config.toml
n_layer = 13
d_model = 192
n_head = 12
n_kv_head = 6
head_dim = 32
d_mlp = 512
vocab_size = 4096
activation = "swiglu"
norm = "rmsnorm"
norm_place = "pre"
norm_eps = 1e-06
positions = "rope"
rope_base = 10000.0
rope_fraction = 1.0
qk_norm = false
attn_scale = 0.177
bias = "none"
tie_embeddings = false
parallel_block = false
init = "normal"
init_std_qkv = 0.0448
init_std_o = 0.0
init_std_up = 0.0448
init_std_down = 0.0
optimizer = "cautious_adamw"
lr = 0.00164
lr_mult_up = 0.669
beta1 = 0.9
beta2 = 0.99
lr_head = 0.0125
grad_clip = 0.5
warmup_steps = 580
schedule = "wsd"
decay_fraction = 1.0
decay_shape = "linear"
final_lr_fraction = 0.02
batch_tokens = 131072
seq_len = 1024
doc_mask = false
train_tokens = 507300000
steps = 3871
dataset = "wikipedia_en"
Each number is 500 + 40 x the weight over its row's rms, rounded and kept within 0 to 999. Layers, rows and columns count from 0. Numbers have three digits each. The size before them is the row's rms in percent of the matrix's.

# layer 8 MLP gate, 512x192, rms 0.0502, rows 242-386, columns 96-191
107:505511478506511518510526484478536545505465550558469509537518531525522497427445450549489500514584438412518445496422545492522483512490511549456475498491493424505544455459526480529543517471482494599533565460531452475577478472530602514460542512521485507504443518493513487454487516494523423475
108:540460515473533490413408528446493504522544493508480569536490544477513504458496542519461529528461492488520485482531544439423436574473465485422494553439501453475502499519486456457545517502479525540551471536514554523498488478460515509563561504563418568586447586468542558472487549540569455475
097:516506474388510482480550537462432514473518493513521520492503465499470449482466495546524543504497500384513478514506482490492438536506461409497525540544466460500470540519529531478528497545495540527480513493504399483479473535417446411518545548538519502490526484514491579495459534441599534459
088:517521561539553500474504497505429530538548533535498434512478565514562488418521478502511548504502479475479485407536392480484533496504538475447507520510521505526541488519562453401473503467510487521514482457471558518516445503532534454535496550454458484464492438488488485451464547509497483483
100:496514543466514481558467488446527508484494516445463521581498518421500499459433477522549478544495415500454484453576534459486414476499551500460536489501468496531464491579480498544551527519508495548573468508444507426497516472421568525527436453469574446575499533455546530466496486521456539447
099:473486531569476498431490507555546504513457518474543467508522475478554460470519421489487531571514440457471553491530492413500503574477535544471563573492467528528552555492516576547477543488443475489490462416517545523471548451474532439512426534535507477546469468508565431479431460525477475476
092:455430523458566492526551526500469581591489516449453569540477579447520519467471500511438544500539544527544462552489464521525404523533567462510452510467462502542511505524503529531459537454554473517465435443484509587477532514409464441520545490556494524504494453501477484500514460497534466480
100:447495510505491460440553543471575505524440487492482367541530471560515483508478522552504518498525499505470537542525459546565478422440529418455488493539496510464482525486542528456504565617494528529494522508471545514479570515447481407530446514501480404529463514401398504500481497521493550456
090:461442503520450490541418515437495514486498514501554519519513502504452474402473638499506466456517468509526535479453485451545463525486518473514468554448473498571513448509503485525542561496405555507486511463524475420495554489416526497575593517537511470498486496473545401400538489524477508448
104:508589572493525508507451517471479477515447487563517494515511530448452480502451496502482502482536519523489529513510520497484421534504540457577486507490473532513509477496482486506511485454566518548552464387523491452511514534457529522471507549468422519450548470482466579523452505453497489557
103:458435550450517533507479530510524520428513413500573481491527404465473503500486518497494473462520478532478493531487493460500485460482547421419538551501514508496483446439505484466543487528498444535475498516482512476530577516555501522501437455463489476521496544497507523481466490444428478452
103:465454537467559475531475540477538540509515557494543525467542509566500492454492522521526488425510439493511482502507504539503499455488432570440471461546543466382450491498411486534528513533445399537591536502543484484498521612534462485509523479572519531509499455564481481433568512498467536503
107:498518483470555536511503469577494545486532513469528520476482545542464493593451528428481468531458457450540417485562550451517533510520529546509501529527617575484484530591508482586543428505497497458466513535557603435487436481471563432517507549565403526530496543545525475515481505499472499565
103:528475509455523469491476553530499438447517529414529479521405435444497499449552455517417496526505446459576453508399488485591566442503521487500518476496528497489553520533444500467560513511556450587502567538498453543501492503525454522450521480453482519437537492494513533484495459501471459513
090:483528496526513518375501534600544527497548499416442512555501508515542504503441488508485520513495560521529501490484493442431504502472501492524506434437445495539526498526493537526503539476506520549361539493456503504460493514514504499534458549484480535531522435406557546538537511559531448543
107:517461549459493404504516467548510545517451468516497493481528514478506541529542473488513428561474506498469438513496548541579466431457459546485476501504418518521541523477476514486487498512482514506516467469410550484480515485548518453468479467562458511523549523560488461377506523563486434515
106:504535507422459486530521522486520517464490478493471526453584508523498548500470543517518493437475469483459467486497399513534410486477438546502594510547525526485485498497503505479489521516549481451535452444522484522518476487521570606533511518420474484473606553569454447500496522480506522466
100:576516598488495504434516499483520496506520487543505557476517463492521429479493506448520504437504513566528454555541512539465462453448567487498532454503485448523519486469493487549471515590526528559475589501538530546442479449437483443504571481488452464494462534522519619505487483492491523447
095:470466528469511486525424453500465492493392506512528462523539582501504402417569458494500463516474524506422534554536533494504537502515557466568457469498611479534473542588480511496527507416445496558500417446472487466468551458531459493512454533507516539488543482517413480569555473519528602468
103:559448458480482447536441436451491530474506496536472441455473455468464481434542570485517541574555505475470497514479507445474526517432481499544528506519567527474483496460564572524525480424521496538516454422485459491565523532541457486468497568516506478466565541548530474446536442455480466483
117:527426545434511532502495531485479481496570501589519528564512544450513433539511564464522583481508579512522479517531535525485453492465506464474553504536444549541462462464460477487550521545475544535553478507468516526493399497526523540536453464517568498549492556440468505586529550501517545513
104:530504571513502513491526513505519500535478492537462526481540524522532493503513465520509543444498510440516549491500455533418536502443453467541486478416534470478457528532466438472600486504527515515534494532582503552551524468480472440570469518576554506461513503492489501558465485407568555491
104:507476567548428577502455532523472512536488484523549483502466506499511474508546559494514556438522494509480437514477515481553404537477591523413510483453479566445531560453452527489595560492488494518557508529539466538465487482482536516494524533483541498482563449491495498509520513513522562487
109:470542550565505520462467516467512521500449476465496408436491576487434500506510480487538482484519439501465559553575568494553574488421438586465439535524569448493472549525469479499515491463447482528513519533474478456530557508522538415555544536498444519481600517485508513484475478497504474512
101:460428523465516520519512526485482537512487477499552488440514504418506463462518472482540515442481538496472516583484509531503475421536549429520509550473489510528481505502495526554427543488554481436529493498376499491578521444544474555482526476542546444543533547442521514483549621517548502462
100:485513576504433418455549541475515492436571470455494540527537485396526493517447554540491529458487435449492544519519401487489480503510511542454514493500434455586519511529527440459503519464508445567566532492540507537522524479486556517501490476534477490501525479503472569491512555566548484468
107:495566551457420519494598564445481524483502414448565448441443536499492524533508490432435499527552556556421523520508466503434436439488486436530499459514529515460485502428518469482511512432461439519489477534531582516543547475463515486463492508494463431486547519502526509489437536486511516411
089:464513525566511406453496545539490459502505458481452544551518488485518525482469528473543511550511446426547545486505576430483462441517511451512444479458507498472493525515473543507479451441496517405526526560490447422576441564526456472377497517460511529449469440511458456482527448495529460478
091:463480532470558501480447431481499505522541506458413448532477511573530463533524548529521448470520454427507477500500497542455450456531449577505535529506501491505465534507460568568534432483496485487510610540446527501517457470468520457459479497537517572508464551463471568489469504482499548545
108:527547489529517551507488512503473481486487503506585474466540567499540509524517508465496485577580446502546496457518572507522458582469453496544532490438501540509444495546527441467521508449452525526573452534590491510503540527476461527524487489506523512493514489552491509514505560479546524508
108:519482519509556493487589553522546515447487473543549425492565472479482457430500520523456489561504467460544494444523536502556480454491527490511510496508530519433482481436545531574504551506520532542564538465477551465482472433539414523534511533452506495463545520495499455529467474577388476495
109:433512510414513479469593486518481540533473506586475494535460536525511493521575492551584504426510499457556493497538460459537481466473488549535485393527452408422448512459511485517496555491505462425544490509509501475471555484461523459559516586492548462558521537496470530512528564498535569445
095:462503527482472438556480484508545523479409480528537436482500497507544534504455501442493474481488569485518457507534505492531557467478528459477463484447542484491567496553520456488389534410522436487558550445498534462427541548469482524479439536484496475538497502550494478458443512563519497499
101:456487438488531469438492500464535505505494498497415535476506485559529537484500472481517488514531539484481479496567512550512538523475492530513470557504470484445500472507458467501476516537519511485525506466586528555451472489441507520487544585516449428516503508590513496492430535598503483528
101:554516540502481471531489510518498492467517516449564500410498516500539515419513571526534420466524514540502462497506531447471561436540531483546448489508501524494509443501554471520495584483520517525520414496495531523550516531538525518425478516557514403488488496463444530455528481563504513479
091:537482431530463545496485457508466482526550436513505578535535486507504449521431530473558475514537475516512467467504516565495531526538495420510439421445484460431521468548474435492456532454495459445484541524408481509475494538518452463510453504424545541561479468396527477472540546419521496532
108:550459422531460521516518485523468566530472414546512498498494457589519537500562501496413478472541531450461423467504442558582519525449427584503487500530515456474345534559506442487431459533433477513527543494549491527500518443482516534498520490457576470577493526478481463527506561453470534497
100:538512533445509496441485505474479533470486478528496453459479502567472457513507512534480472551480479440499507569405439451501466498486506532473483536483506504524526474503548448499524510512501533465479501550570485525498480506532536478588501509519446502480452475552487414470545546476403433441
096:536493493508424536520462483519529443451491492490505521523535465512532559551532432496433493470501490459472453468495532516485576495520504526410553478489590553532526539484467477499422512553494468455492560530512507492513498534485548438546579577458450517523495526485461542511549567489518506512
099:529509515476557479495581433472477481473490472465499552530518485488547507461473517486624524536411565465482458510499553492518443472560467520512511477560520484521503496478519459493455523552474524464549515554520573487449541482468514482443491479524495477464485473403440495521545516506425459507
100:456521499494497470522527491493561522450497456434562467500530502466540488496495466440521476515521515537609493538479517478446466523530496438451513515436407521489494523540486449505571515495525511509486524529510505475396523562541539491472548480540488438565478453519498479461513432534437569448
101:494535527534563626517473527477455491490477493517448430481590459513411476513491486497507481522502453456526537486477437457464461489452502444473539527523501526501486492500592501419476515447464548528489498527507475478511501557488467521473472523490558553434557492506487487483496533541501538559
099:513534514555520517470475469508537518557488492476465506516451461486480537491504594530545487572472471456431480471523549494485487476506547489510497562439500446495520470445509481533503448523494559417495483540473392527484546457488532460501529465556470529446475547479505559496528429554460488547
093:520521487537486513490582512543506490492509557475459554526520496536535525471455539514494503518512498521583497519490555599442493521447512549519569484544459497534541575519483508466497468426587558448589460514487507529513483490492473445488493494477492554492552484525496553558548556499471470512
104:509490489461506530478453444485482495526478517526450480536555576494467500462485456584493555506519445505530513499493500484438497500511477461538496570543467472516501456478531586476415473508418446496451533475460544459509473520425465467510483494463478463508530517486500481506542466540463453453
095:491591445550464514505577484550440501490501554483543411503462474506460481482467521564506486546461490568510516536483530459449530565477569498578506511540469504419493519448521526475451474459462490537498465431459524572551571504513504539523462540499450511505521515522541500479458490522484506582
104:428410532539517489492486520537505577549515547508477480467528501471489477535555560402532532481553500491552474470516493481479471478525495454472540452621431487501453522435496492523532559522501482460508479527449461475494465473547479502485469477454512483453471547461568537479424564527534470491
094:533530531492510491454503544391509463584459496555494480525525502499553495536542523478606472440470446466504576468493538466552490448420556402473484486489501497445495469456455506487415465491521562507497469507475499501471459461461458462469423492482494497517447482537425473523596556498485476478
100:589468471465506491526462500487482550464528492478523503455484525500520487468442525488449476555505529529474561543522543471541508536503457478564519595421493496532522518544511505468578438516497563503487482581528475481515472508562504575466532516521468475478514504542526508561432515512543525567
101:483515497581471465458520461474491437502516565513566558492530417467465493495481533570609459510454488500501516485532508428470431468507549457563482468495459445496457521481515486522500549451475514533456508489484471562549476517501520554537467503491543448545452548562491441494583521577513534486
107:532486502492423463471476475497512485511504443529475511422551504463488493449446486551501558472587519485552512469477488452508417506452562472441563499556537540544460458520601548545465520530507412571540520481553543530556495547568508528484511619480551470510586514488532560459473564478494536526
100:489526487499441505460542494474431466524464461583485503466518570529498508516533501502561493519481528518520512523518512506548484507507457598473462431542531461478473556516517458530457494455521465437559464562490465473523413482465546432455495508548569518573551497458431458437542479475481458428
095:503594501486495493581536483518502548558425543494527426521486464508512448493517500493563481533506472527424542489524558525497509529508511562565492554432530441448479505427481419459445509445497511465465476471430451489601437489431545523546530544526497478500574552452512465529507492450486574488
095:527552497501536474493452488552550529456491512506628465521485532471531448444501480532455456475500513579584463469506404456483496477484514548485455519482512497547548486435465514438517496503523469507501537503550467464451433444447480445534428543467536501463522477515496514504494401529541503533
111:476550508494519505527454583528467487536505529481596494559510491446486482464489566493486502558477521509432552485537518560478490502501517590526483455493498590420461540496590476571516508494522489515528527476493431483507565460546490475491472522525487489475491493451556511505541470528465529550
095:483514498460535484523518449568535479478535614506419502494465464491495487497468518506499476544499463500461529543477523528498518543524484502565501474558470533578482505503539460547490531578492535489470487506430444512469457459460495488542455467499474482494399423558538461498483498452463506570
095:477533408523494508565557542466522472431533501476540546528530434457494530561533543489549553472472527504509489533463498525551496531470502544512487556430459545394452492511500558451478540491545511505550551529519556523533509452582447472435555468443537547558535533506524461498541495532492527525
093:547448493478454577431489510508512484479463561506509498446538569549505510457430491416513494536504530389458488541446493526532532528542568520480509493429498491430446521436527492521547505510441490484525456469438553514526477572540498496559428524508511458577523485563490517525496555527488501465
103:527525480497515572537504498539434558423420451520466508509476420496496496527421483449445500551498471497466465511567485504532615520446513569468519538504525483485472498496509532431538515486519450456543466444500520455462543418588605542493464513469475455509456498514553575531426463487518512458
094:487461504551474480475391440419536530502521522471518473514511536535514505510453477557525479535490551497505551555462475459449537451549516472469523486483509373604451510449440496509437477441448539491490477471467487499545504438488540492527464468499578459494492453497526486496482504558529493518
096:538488449494480501518509560543501466507401535501508486564526425461447492537435445452465492554500489493506506474526458543500494423490506513554487473475510513481465464403471513466511522543457489508505455426561586490458505448494505488532471528414480446462494466479541440507506508515504455490
091:521519546507454496490535468502570532576463456525545508429444507520464496539481481534554466503481471494550489510483507477435436407517482529578490517471511449505529515530431483508512473477478527567487578458510496463597467501567464519545586428540501509532432461483468550520589518471481492457
100:448519507516537470497489444495533461503527499492505471500455520518445476560540523511547542482585486440576533508548518548524501461479522462596508437521462505494505479567432483454432534441508528519512486453549489426444537524617464492560481528512481496457489470556464526474502505538402504569
095:507461514550505442473558512458494590510511418577507472551498494521541509500476486497522494482499433547471542425522577585511474442477564466494533478506495528516501487488481468541547513472548501554423514429542449569527458482537460458558526546481493553464543542521484490503478431427483438445
104:491531489473490393493460498454510515458512495468500558522467442389507506552466498501541509462476495493463533551497440477594483531420500460509591493437428509532507509520507530509465484442491510461518453541566521543488481480483472469545564502538473502553533514520447515543561519506493520522
102:502447533477476529525504498504526479484512492509481474489495474516479530533447536533502520481476523463479453525540518501486522415517595536538410554519500396519491479410595466558445536513508528497522530523542477426500487590528473474447489477579470444456465486502479477518503540528451555415
099:477501502427505535570492496486462476515524589512487502503558525500477527500530503516567498484495563496462483508569499504524472550440538575459432498529522464515450550528483566425474539521484504447516458473501484454493510443447562500516486456460471454575465553479550528492450552586550479460
099:495504554504403453524534517514499489396570372522546551549530515522463442474501530535455510456522475525469480535539477537519459606529524521512598476474443499566460476486549461461471567504548550482450475513537517513530457546512507514520519534538548556521462454488505490483470508577474531500
110:571500519492498476543493481478491452509422492526529468507544551513506508464467496496508520543530406440540507551515481477558437541500497531523526611491516506475487522524515570469531552488516560553540444468523515550470489565502487516460487497459504479467458486573503566496462453553465478463
095:498578506471502480477497459477518504566498396475453584481551531479471552522518482592529503529496484479567549495503562504493540505493438492506577535534421532509535539535508457541540457501461484555504538522523471510512526507515525514442491544521452503494531512506493472571481493482533512493
107:537526501519480447498525559608496502511473550492579512504533507464450452486514514472582507560497521490528491502511414451453517573509472520494482491502516448399459458477411490490553486467544544540528505559563524499479489511488549548529424487563535514495487508492468449506510526481573456470
099:530554506546509528497454505365408471511540453574494580525493522521526462581448453545486431522473540473506469515509515460475494533469513511452513476474505481521447510527510461554468428533507458481486465505505516463513514465423537486477533509561575506579526546530436506532413500520449554463
105:407554529532431479472534446466446478406451528480515548488541553429514557497549457498520486490505489483478518577546468483466442412563531424517551525490523578460493487490474439485550497521442516565458497437444472508566513481428455507469553499463542514532496508490446525450503553490494500529
105:454595528537575490571517505480477467495412478596497500552554521498466527537505438471494551535513508482483518493487494458465485534504470485466483471448449465481511454502508507479451501541501418508452476490508548557546485568417530505560488477521485476472553428458515510518463518389444476518
097:590501534560500561532552514459465520511580462508520502527479539599524445498497461541535475456511547522465450487529522544479480471498454467482501551439497562587488497549505559476514432457549541572457515449494507449484453503478529476481556447559480488487480500466539477559440490556496563449
103:510516528516512447503502539455512492561475476498461504477560491540521493519459502471531512467490501528572405468448513566523461447463525474568455484521529463454446529501554495517489463521417586553430513474467457429473497489481537458541504459486505516478509516522490522579502446470519492508
089:468477560505468443524435538548488453575495400478574483482458578431504541546455506483466504485540425503475492472566494476505509542477495514484533445555534463527494492546551503487477489489498520511517492500480524513531435406453503540537477498594514562492500527509511599422538474532478473584
100:551464503488475495495469553589480558477497503491495531393556504483536466538482459485504504500475493496506510568503471445511562469516569507538494428487474542489543478455465520473544465441556481414442510459475509505494441473582451455557485482504571503511569521493453463486491562467455422510
096:515552559481559484450550532408402488544544509565541467498516488531455538538519517542537530513460416432522463458566455491517509530499479465503519485555457569511528455501476493519477525442515529520550489506457464510516487436446476499523596464384537476497436517506462484494483497520473486527
100:510519503398569502525378437575437541543528532457501509429504469474471434477462524482544449520494456494440496463449491484436448551425530491543493558548492475453557521500510583496524412496504514532534387508475505565569546500541500486476509490489464512486448517487493540418561501496472540451
103:574505400493457536528455421521518511488512507490531449493550462461473485477416453571531501561504505460462497507523471440505535527511435465499468528505462465520468545456435527441464558503521554493540520513510465458464474474540489506530490497453455456461515494393530526484500525481567433474
097:445479493526380570480512530426479425500539539539518468503508424498519515514497493547495523548525466531403593473502492446471540458494495543548480481445538542483533519456460512425513519489551493528431525503526528460481510515537476461560456413508458442467503534559455497437547587505501543466
112:508484482468504487495481476493517518503472488477506556425532576503404529501473459511510528550487445481470396459467470481531480479468549472529471571466489497514496540501508447446486475525492486500514549547477455476539568519402507469537438494492527468467519510475459527463487506517529537554
098:505510502551468548483531483593484583467469441507476555510545477514549447524482553481520514488504556483502535519400485478466548551431510555465521472425502455479500475484478503582507450515481436467504442523439474456467491531579446520471500489516535515495554493485495511460466476593489483455
101:482514522529534450437530460470487470488516557466445576487538472587510462521549501468486489553501445474499448545607537474536457489486545571553543457488572556477545511487487527489506583488492517441554503445491506503505512500478588521491393538465522468413409500543470440472468498548522514536
100:521485509479489519553458504565553552493531552503506510488447438563444489480518526466471514449456485485489478567456467555473520481455545491473471548560538507408486504475496506488523463514556444483454491571437485426483538555443441445496526470408499486480485463458533574567535419503458576565
105:526512553572450491521504512437507531473461476464490492509509485504429436475524531528470505522508613515522486448505450499519442508476530506519456522468534503463456514403475481555468495506483495469495477526501563532515462534453530462430502558493519439481480480526452542473543512469421531515
104:511568528447487522522508411513492549459451568472501560460505401498480538536444414579554502451491474487470505491470441502468511475591566509519481569540518506528526530434470470532446479541460477474458552459544404492429538530537508504505493451490566481471470504509469522516517555504494543426
107:546565503480486481540475516472505519529537458538561544433572432474465522501515533517536469556493495504446437484501522502470482465471541485495449527428500546500505515484485491507405495500477443480514542568531540537478571484451471464521548469492509415557530581488481493458466526489491492488
102:558422453525512472483491486431507509425507469482533494499482549531471462446505462471559552534524520528481460562567467517498549530482428569527444439570495511379437532499478505476433444533446471454480499409464623572553444515454535501513460573430596464510468493468532504527455511498571521503
110:485482493456456505493471549493508590518515479488439534521501455449418537553469466493512471489467455507512505478568452454510457499523502539483421475455506565528473518537500504530496524558502442497458431487495569450517487513501570525449449550552501557602509554485546485542481506516547518519
096:560491553546456553511512494558494501523546443485525530533497475442471477467430487509537514497490477466519568507437501535521419472517496511478491486540508490472427465510513579538592434509518395488459526489574570392506471432466436480480484568541561520552473551509579530585483516482484508449
097:501556525514514567540545550538459481468506497539517466496460539502491496543478499431531471595495578535527529552501433465489421468517482627512452427523536546472506436471552571462508495480417536510501489536533483494407556500572476385513498502536498556461493477516453494520453498495468487586
100:569523500509498519473559524467441549534537463470492486473456454476492519509558519460587467548488392532496494538449540508485513426519481621478558510508461553526420522467444438496533509489451566476411506539528446497487456490488450527529454457517440526522562465578525533522534477467584501464
103:519509537471425450470441433555505548488485492534450489493529476497514489553542557529481502473497488507533569534553510525480513442534515532519498561487510441555496568485521576463499483394492505494484482440474451560581527513519463448513474546454478505500518509503482518516500567455509519469
108:446450468451484502482498469524544613455497455570575518555509531420442434546514466523514510530464457476471526490558508482553493466527513511466525516486534513553527437468494512506489502509503516478466514362501514458481455549425503523489451502479556560468459502503506609529515549546484556490
096:491467518462555519488476490493443492471507579425485508530413532542471517481478547442480518435576484491490495573532378457529525518481505494493549494575494528509519503504486539525444471510479520420494531422506506546504516552412471457545550491513512474457506434502517514576523516483503536497
098:608463484535470560451557476507508493510537483510500534488499484417480525567492505479536513464549503504493522502492457512532426547546526481521530527515508486461481503490495502507521440543521474537485508536445530491459513475564496526518529529438563576501491501548411531457439474524464557442
099:501459511457509496475508490543398542514506529473492532444485536520511502501490466492493517538548453541483486483436583472477516452521512537453528570527528523486482492488471490540512510428542539535486561436509542512504456492481512533479452590492426521546411525500519582503556584564473459495
104:512519564511465478475466404483485499469518437510473517468482502600486553442491503600423591499536553489505420510530447505532483504559553412526567497529482497526500546572537527487537496447516545477513424513463492520524422451560461429464540539471414506450481569492499477496512454478545522514
093:519471502483491519576509551491442482466506580531512568478582515540444455503472446439491554526492488517426520446522451508491519542500515471421535598489534502447535535417552497430527568480446411582531463484499547511466528443465516493518496517491520514507469519552531501594506494541472550540
099:527478521519513483493450489545555527574509518514498528598504505560490475534545478521509554487515546469533558499496542479496468469475510489449529443466538448432526578488483466540469469515486479525444539520473401517410511474533547529577449489476612520516456466460482550423552466496473458449
102:504504503474406522487457537496520544549520514485552476505513531495524455455389546525498472505515482492585468484515553506466493539524557466504453525454524500516538555464480477543464506529477462483522472489507543487534528560471468482561505519546503462520509507485547542523545522479482549451
096:483505459497513482579522516532507516561532556508454534479556482454437495521481500499491471496491538506464616459537511505504545533546507482496501537540405531517512502463529509461547497525532546543555535477477505463511529550524510514503528457488472534478497422490558512545434510540483593521
096:541534460533490503454410528489486525479458521490534539483511489453491472485492476427552574481526484460491437531505511445465535516493563457469497596515566502480510487497510500442529490452589571550500411471556522529463571499531459546516530430466491498510513506539478463573480520519469555487
090:499561556495533485463483444487569536481511507465480511486488536498537459502459546501484405602429528460486525514510498447502547527456519483473481526597487455464557508506500518538487536495549488494465461499543456441506533401543568470433485475515450540482492443607556568492494533549514501482
099:481468446515483490491531509488491517472457471475471469455485525472535472481548557485479452510475537541492480550543448543483448561510477500509471571584526504513535504516565506409464523546417481420464462596471549452564524544552518484483526543541456558497539508503501476435522523504504500512
094:538485530508508498488474454545530561562521543485480505542463468510452422530439531500473443509588501467528502540501576479547524517488495537549531423537417483539519480491493502453490478582569571418495478466449531548519507492522480531483466439468547490409579513511454487516428548498459491516
099:567522516488521438483529515419518536564475489541488477525517461470453502514500531472551459533438497524465493454508537518537505544430497547618567531514523483478488474485519474481524506644463510509462462503467498438437544450557536556458533420439462497491478542431490540462485504444509542467
097:455422496524520471591461542509494513579486569458497455548500415519523517450476559453509454502447578509570471507458549497548471541485523524516475544487500513464462519518480496502434485533499528467500555516475546530508556433481525447545443530368505492478554567558465520510506514421521417474
103:442526489565542545548483496492458590590511478512511449562543554532454478523551449452524422534483498509477529496562555537479540447438508464488536515461481464526520507492469499394562521400516567549477546483554423524422561452501551476494482501442504520492513449537541591588443446452507534558
094:510498514469520539425480551521487479473531531537481498516475497438514479548484487478505487447389559527486510461471405590452500467500431541546465477436532452536505497480561414478491475494508534466435523502521545509478518579535504516445479488521501568543603500465543491586529505509398537490
094:489498507428474502456559485507509496485572530546466480557596561540437536507507410551512521578521431507512436518450488409534463451531487492485479536521560455473490570508504483369547563472440515494457490481486588520456422435441513505515509463474499506425578522559496542558472492506458480513
099:465491470516541523457441506512589486550454513516506524507526503587463478456484502538544471565507509526519514504558520557542439520515519431441541493592480481454477438485543593517479513505472457515541554548496402569488505506501473500441486576492456508500541546475451478399464580515544514484
103:523532518515518506422484500476466593536438477502478489517557486449471476442472531526509465578565497488469449480530501539513537455482483520537528468482539497544459446501483538539538579510532412582447528461470477529525557550572542500484484512457488511523487508448496402472398509506464450480
103:507433454462508522554550542541470529544460557525500519522499594499512516510467491437516540449588466499415484433477493531505485474497487423473471549467564495516530448448483529558504519485473523426483557550428522529474520548452496511494523493574599499519520473547523550460504511492475471526
104:471496551502495538449459487560465499536514515487484456456450548471476477514535528509461535503549560458493538543556511482490432553553515532555471476485495464468520482552501494494554506482613443509502481528456508482461526561496485445477508561477527477421505463621511470473448461509527476500
090:504493441482485521527499515521449509503568582495473450599444510533552493594506515584507540475544454482495527498437522470488501484470481521500551501511537545574556458499547477512524473523454453511461570496429514500575484479504513575537538505451496544457477480353453499495493566527481466599
097:488489518520483463498571489532527512500527504469430498462482496527524469457472462545512558541539452525476496537515518501496518464472552522461508556487472530558467492530451514492482484507561507509509508447492531463470509450419460379537460497467370494504500577512492464431433538544494500494
103:485528532550520518536514414512510506481524514586540467524485489494488519475492440439471491517512432528574534506513498484486505470540549486489447534506550466436507507486525546502489529384490562563485499501440464509512494469495451508422566578525464500481535510469599484473408543444500529473
107:571586500520571504481419539441544527531498541536620530581519514439444576546473483441505464476482464508505472500544491429534458537509570460482486458500534541496504470459490566477522538484514476496570525527498466520419520469515513584509488520516510516447495474495546462494467437515439502456
099:486477510452516539497527503478493521446447465490523531399565504468492415478472482429428503498537526461561457487505500518530489480483547455506501523494473504514518452545444442494497504524456511526521563497515461486493479524499460479475460491509469535493508425536516536510551503501507522455
099:484489472489582545504508553483454560461556489539487477461516503518512512463495502560439519420435536467622506361565527480518514559558490531508480479451475511488436485523510433540517544468462508449495453526546445479501425466470498553482463536470542467497533438526542543519501519483568458477
104:496492398512401496453484460471583579546463515496533473526570444460525549459446479473515529483568479478430446510537497470473449523429473545514531474522440523531421479491498481475499536582451506524519511523491453514582534477473545496586531443513457489482503526549432538560511499568474492490
089:470418459499555536469499486471504519592542533500468508563428476545517574616580473539484566521515488440451538528479466559471482460452474569398528504508509531571500508497496537521481575567500547542523507488526480532519575461496528471495548462552568524531438524502508450531497540486519465556
107:477525469484524486515482475475531482478514511492504512501467544474453562542484583496520475487531552494463451534530506476544471500471533517504510577487525504536509470555407483478475468505464419415516510464517515432568500468504566477494418468481534512464499518504526521520505518518589596471
098:534504514477551478528551500475489531519487509485494515491446487487554468515430528451485460568474436486515506534543489553522555481367490486541530442473490540526534493495510502565479483443507469458527452541598471519454475561499512548470447445494461534508467468498457513548508485507484506543
099:463495515468485484505549443507550471560567512518491455566466503443502430498495470506503476418618498470578481572520518555538507501429454525519571437492463486469478492534452466512450451442465594523479485428533481513519537495538488516480455455484512538454507543513423525531497534445459543488
104:468462434543487561504532507538565504466451445538551458506497513611560481503491480509515453501525437494550521485510433501531475533516539527510531504484443497590430471499525485527547489491494497463485428503483546569493506517564601457497567500493469424457544434504453478534489540536525465504
106:499501508532506460452485528499543523558514518533508494448406474498471516496484566421500482503503594468477539465518561550468539480539471501470512520487494478557463455464507536520566517473534490579467487444578519447532432445453492509503517572558454494485450455491465448475465479553514492544
101:482495548488469507557493519543566469551515492553502388479471472507495494512475455457482475458493448528545424480546495538468457492501453503510550450533556549480441436480561477550440444507542479487513529461531571561462427529491521480494528525523458504478501551487449549457479465428473459524
105:487520476431490463400561506501487584506574500489444477481503513454491541473500514462537465498406490451554497537490486437507476501473506493533492528411516436476531529496536487479455460533486475451507544518527457548542469547459516519482490488525637473539468472492589517433493475474501510447
086:509521451535505529487519465615517527464526455545531544511551543442555469491481447472525453530490490486473474533542473549542497442375478528498497466491509505515498495529476548485496491554550549577455464458521508464540495484514488534469446550555533564525575460415475487537485496566551471576
094:562538469516412552518531493505519461565491464500465483439575501451602499559391422427528478473532446496499511486453484530519499484506503509539500548432434468513494522546529522490526472596545489510555508561503477460422484500541510441407475512466509480475512484526515509481475546465513513484
095:564498488503465513509574560489469529526438396520487501526577567480478486475493532526461477481554505507490437489527514491514538585588485492454518552557473469546495541507466523573508472517431448538503561484537488521535469484496531441483537499509465521448458455394498505499547450463471496497
112:466539514525521504463536556481486587451542478586452468454492553470511455434481494531613570527470501490454501544538553566481483557475472480533500554485525586502535516592524552517502525531499471466470458489552559553571506559505490523477478575550496499514450459473494486483489560488447505546
114:515466497414519479564516463510542459453489505491451509507599488473527491479469376474509522530460546430463528471533460541497512466525509498485498580478460503483465496498555468532456499570526478491518567474513468526532443546492472524528474456475467524550531486501460511464449533563518539489
090:502582510505445423494540561463451500485524494459490587462437417501504506505513474521491600497531517458477521537527430444504477532463565430554499522492493444505518531557539477476442542543508515552480533560487502471411499432487450478476425547507522519468507489516553539569503466431506499498
107:477478456467483489478475456458431438526440488558461505417588489561519546543595498489508495406511514424457507553533495538496492485465453520510481521506466489490450472451518443534469511497578496525460536552445495472487549542556383502503536467479486509536521461444427476497555464505549460541
104:491537483424493560498432592496482485509520578450452455532520503545507518559493494569514417491508508429535489523528504517517492536576485523576511500522446477545518479466542498523568447514475491531483529465492495435472546527470571544436467497428549524492487556535527450500454555504471563496
106:493555534470529524457553483484524493451529471498477500516500536494470534412527513426547466479548472458523490543456445491429493528537594520508505544484495516460522445542503522485518520516482395475489530475491523576421457513581480511490506560456508579562527491529516431475429468447405508515
084:535461444458504466452475512469446492555451582387482491456462449562550517516535563573507532531520500504439555424459502509513478475534455543443523537530494467455448506517552510536434530507470555526505541533515515435458488511471505524508478461478537567477465549421528488459553482483468493549
109:558611474571546538514438520416519482511471482546521433490509491560512472492539457532543519470536550508523543521463525423481495529454459469503521425426519501523487479530543550512450514484476518515496482529525534537558492548443520508556559537454560427572504538562516494459489479486526459436
095:550532525479456483483425475547455477543537440461457569597491509427501532534559477522499522530538448565507494541444550532468515484485562483512517501489556517510494540490505539464478461542557447437473529527467539456492430529450485505478470456495526407468465569498572512523494494496491473516
107:538469553503556537499534543548517541556429537481543467475493500440490443526502504407525552491473522445448467494511523543479493387534501510580543471475569490444457528520531538449468418461501462546478510509532505504510437505556546509479552506514479446488472493462446560517545508479504557491